Weights of a small GPT-style language model, trained from scratch on English Wikipedia: 14 layers, vocabulary 15103.
Each number is 500 + 40 x the weight over its row's rms, rounded and kept within 0 to 999. Layers, rows and columns count from 0. Numbers have three digits each. The size before them is the row's rms in percent of the matrix's.

# layer 2 attention key, 384x384, rms 0.269, rows 0-56, columns 240-287
108:511524521514512502479470555475460443458534438511525560515486499482449516476489477471516527571445487446529447513441529519481560462415422526522472
104:414492500450480475456544514465486430467497508512478501473510518432492610482565502547498521493516524495529530541543487518534535434502499513517424
105:511494493514482519551485573496455501507472600462540490510480500492406471475502535499544549476515491448525483529541491505444559485458436588527459
103:547519437497482472491506465479558483496510448486451484501539474495561452526506502551477593541549524468571536497464474539529619440513512421447506
112:489466532560496481431464451480471529566499507394561530502569525489472509509456466432498463397505518510468529471526429517441406486451423554550466
109:514433497460495475555511436529507463465448541511546461537488431444513462490530527524491513586529483409488461530481480503552492486505427443496473
111:544501525413509501487542490473515441532444536508525545485543500495506566488538446511518452431436496550563507492521488501430513529507563573471500
091:461540491521510506415546628558514442517495544558438498551523538548532460495560477555527485510466550520519543475465512578531575508523520437487452
107:529569498412467577506452556532469524535488418465441531461455502453480517514546499406526543525501537546523503482464540503507467460508569477470602
098:464534535453435437419483498576476468452557398552424483535524490499534489489477527523523491500493471511522500580505551500469497456501552547494542
094:522520466421512493550522451483457505474403426443539514501541480444456514547503465454521606421535460535488531523492519413450477574506425564488546
090:464561520409482450497474491448567457500435485487557461582495521401545555528537531449531545491527424554463508551590499454469499473554507549519516
113:514507472522492555538553471517500494478528511563428562527514499619439477477505490518474439514511581483514504522456485482526477527496574556459544
095:479503573427486448479494542499434510508429453464500457562482495538520588497534472478508486456539494556514490521481484406515519433571458520519542
103:466495387523523444475550522482581481476465488444454460448471543505528515493490515389540569540513477469494532583526492487551470356552495505556474
100:555504528471464474617536548463474519452505463575487508580510508481442439592532461505538479567502472498564499421476497445490514525477415503536456
092:458501524480482498417484445430545519467545557492490462379533491526537499493470527555509513510574498457536559491487465514520525396522518442508505
108:486563595411466444547441446443452476521493488535622508553529460513517481458550486537482425468510480524510531536508503495564524465480504496467474
115:523498454429594581493511515448531539581509503491570580527545494554449583489525470538540514437586516439487485536451437499441517498539542493487534
113:445532622508419533462496451552494480491580511491526493526449512560505510461455468546486447570576476644457478457500475561550503537522508479510489
102:486461522492454531534514506459493529541500527578445566456487479505480516458560415486536501545464480461484511530549491468510499510500480503467553
091:483513466472396548487451515507507493522511555506548507453476505565510436464533539531477491526491516513530439481482459531451560512524536531489497
107:504510556443503531506525474502445483447495500425617451574481517468517532493463523499562474530563500527516553494483461484546511461580469505499518
087:538523567530489462481462451469499493473489499447486531475524520551503511480424489463542460547503546504448467569494518508530450482513428515500451
099:537487606511454521472537474555475540411457462522577489493517522469526492417483527519515455613501519478435510518518553517552554492543493542490531
100:488511378542504505494525527497539434521527499449422493499473512460445498516497464466452540535429467438448490439582510499456465506487450536549515
082:500528548533453513538466410513472517481533512444559526537437543506471493469485523520504439520533479441479451469571489511531557494535492396508539
112:529464552473462536548506454482517499452473519551613464572528442586586544447520486516542553576619550579516474561569431480448552467533487492463532
108:539493494487464525533540495533476487400378542485472506464508505441530503420489529464547557518446500470542482539487495474532495503551484454456482
102:519459511465432493492459485484449449419522519501564475459518486535520515467471545518516484491510561525506517515461440465540479507480570434495456
080:490499479531519479503510452501445503535481542530466560459444473508525437446533521520515515537538499556515461453461488538498488537471419445409426
105:542488529548540535431479503476442495511578490566493473511503540503562458433470569539595474517512537557455486427433504554493522501447546410521511
096:495545524494431492485446525452504479487452518520461550445504416472494542553522512454501569483491468486588517478483460542529568410527488526549489
107:549466534561521558507504536424526501478537485465509509457538503485500478590505529504521505490548430486470464511540519522523491435441464438541462
103:554556431457558480527523448501490466427436489529511494549582438521546509477567506465517496583508507489491564550491480513481506490511528463482481
097:551520490520514481531479453512491547492486444469443510490449514518475454570474567555541465489506463509535501502498520440460436510542505522489517
097:478537433493449423406457471543489449475479446530510489551480461443483545509476477403504514524447530476551480444556497509466530499473492520506541
101:556445449490487535518541503454484525459556495475455516464547496431488457502449588507513573530581484423565501522477528476504509473515434513451547
112:513499501471433545456489548500487538513537437487487538462533513375482529509477513460592508422517537495530505484527551486431541452476480547515514
095:500538523568589558508523437477402519504507525498545522477485507500560513544470490534593500422521494542422507467465519550447531538552559456525475
099:486553554544486480487493514534475492487551455547490448510440453563532502510515515521517507473502483525499491463597424545489575470543526469514509
112:451536433621446515454580502485539565483542444499464451444492540558445501523461445568516548547500530452551484448470492525546456530463501559515461
108:514505549506432496528494510543478516489561520475499448540470438494444471480468596534468466560521507441487465504509554478558477423472471420473507
091:502518509449526511480477567513534535512490477480485474463518492544491580529441479475509500468515473540541486503494461459506527421469444512445527
108:465490426473436563498526518515510536472496512484487470498507517503434570533514539452554581558528573565457526526504508485495486498505483522515498
102:554458564506504565534504521496461550464525536538493573551549449592573495463560496509480480534532531421473478515517478603568518472417503490499476
102:415573491548499481452447490505460523492546518471478517486468475505472521479482453526517482486489461474522425476501476418492460610492537505568516
108:536452481501526515531584440562537462483515531490559513516470461474560473510446508494537540517493462496497503452510464558499521498554502453466511
097:490533542521588489535456498504495529459469515477509505543461472505479565491531518519452490440530528480431562467502551515504511492480558550550515
095:499527401534504528450536498508575447441528562501446532508584468570518497475545495534481569551469504463512414510528440532552430445502482462486460
102:497546484514459522544414528514485498557473498420480541475515562462430479508519485433441445441442524477437527526548542524515443465459508518555486
104:478498410499496504517475573470575477543537489485479515498500501474421506511509385480470538463516514509494507491525472453473478586500466534460496
096:532488515497513504524491500520523530520515466462535524541539507478510551507472542501419543552440529459502468518488458518452470501456496506485516
115:526443496507433543528529460531470470444487484563531521457562501449515471450503447533549494483542558459617467566545530512501464498524475561465452
096:482505431513476478525459606478474449493516520480477474603562515510486488426527502508509488456465510352505496535449462521536520503492426515553542
110:514510483505571550506453462423462446495555490538531517567490499480498506435580504548424483560534491425361511466455508479484468529488528453520493
086:505508433485451519456513541504529448488495554524470507478522508514504472441524468562463559464429450491523446556486487504527571471527505578549491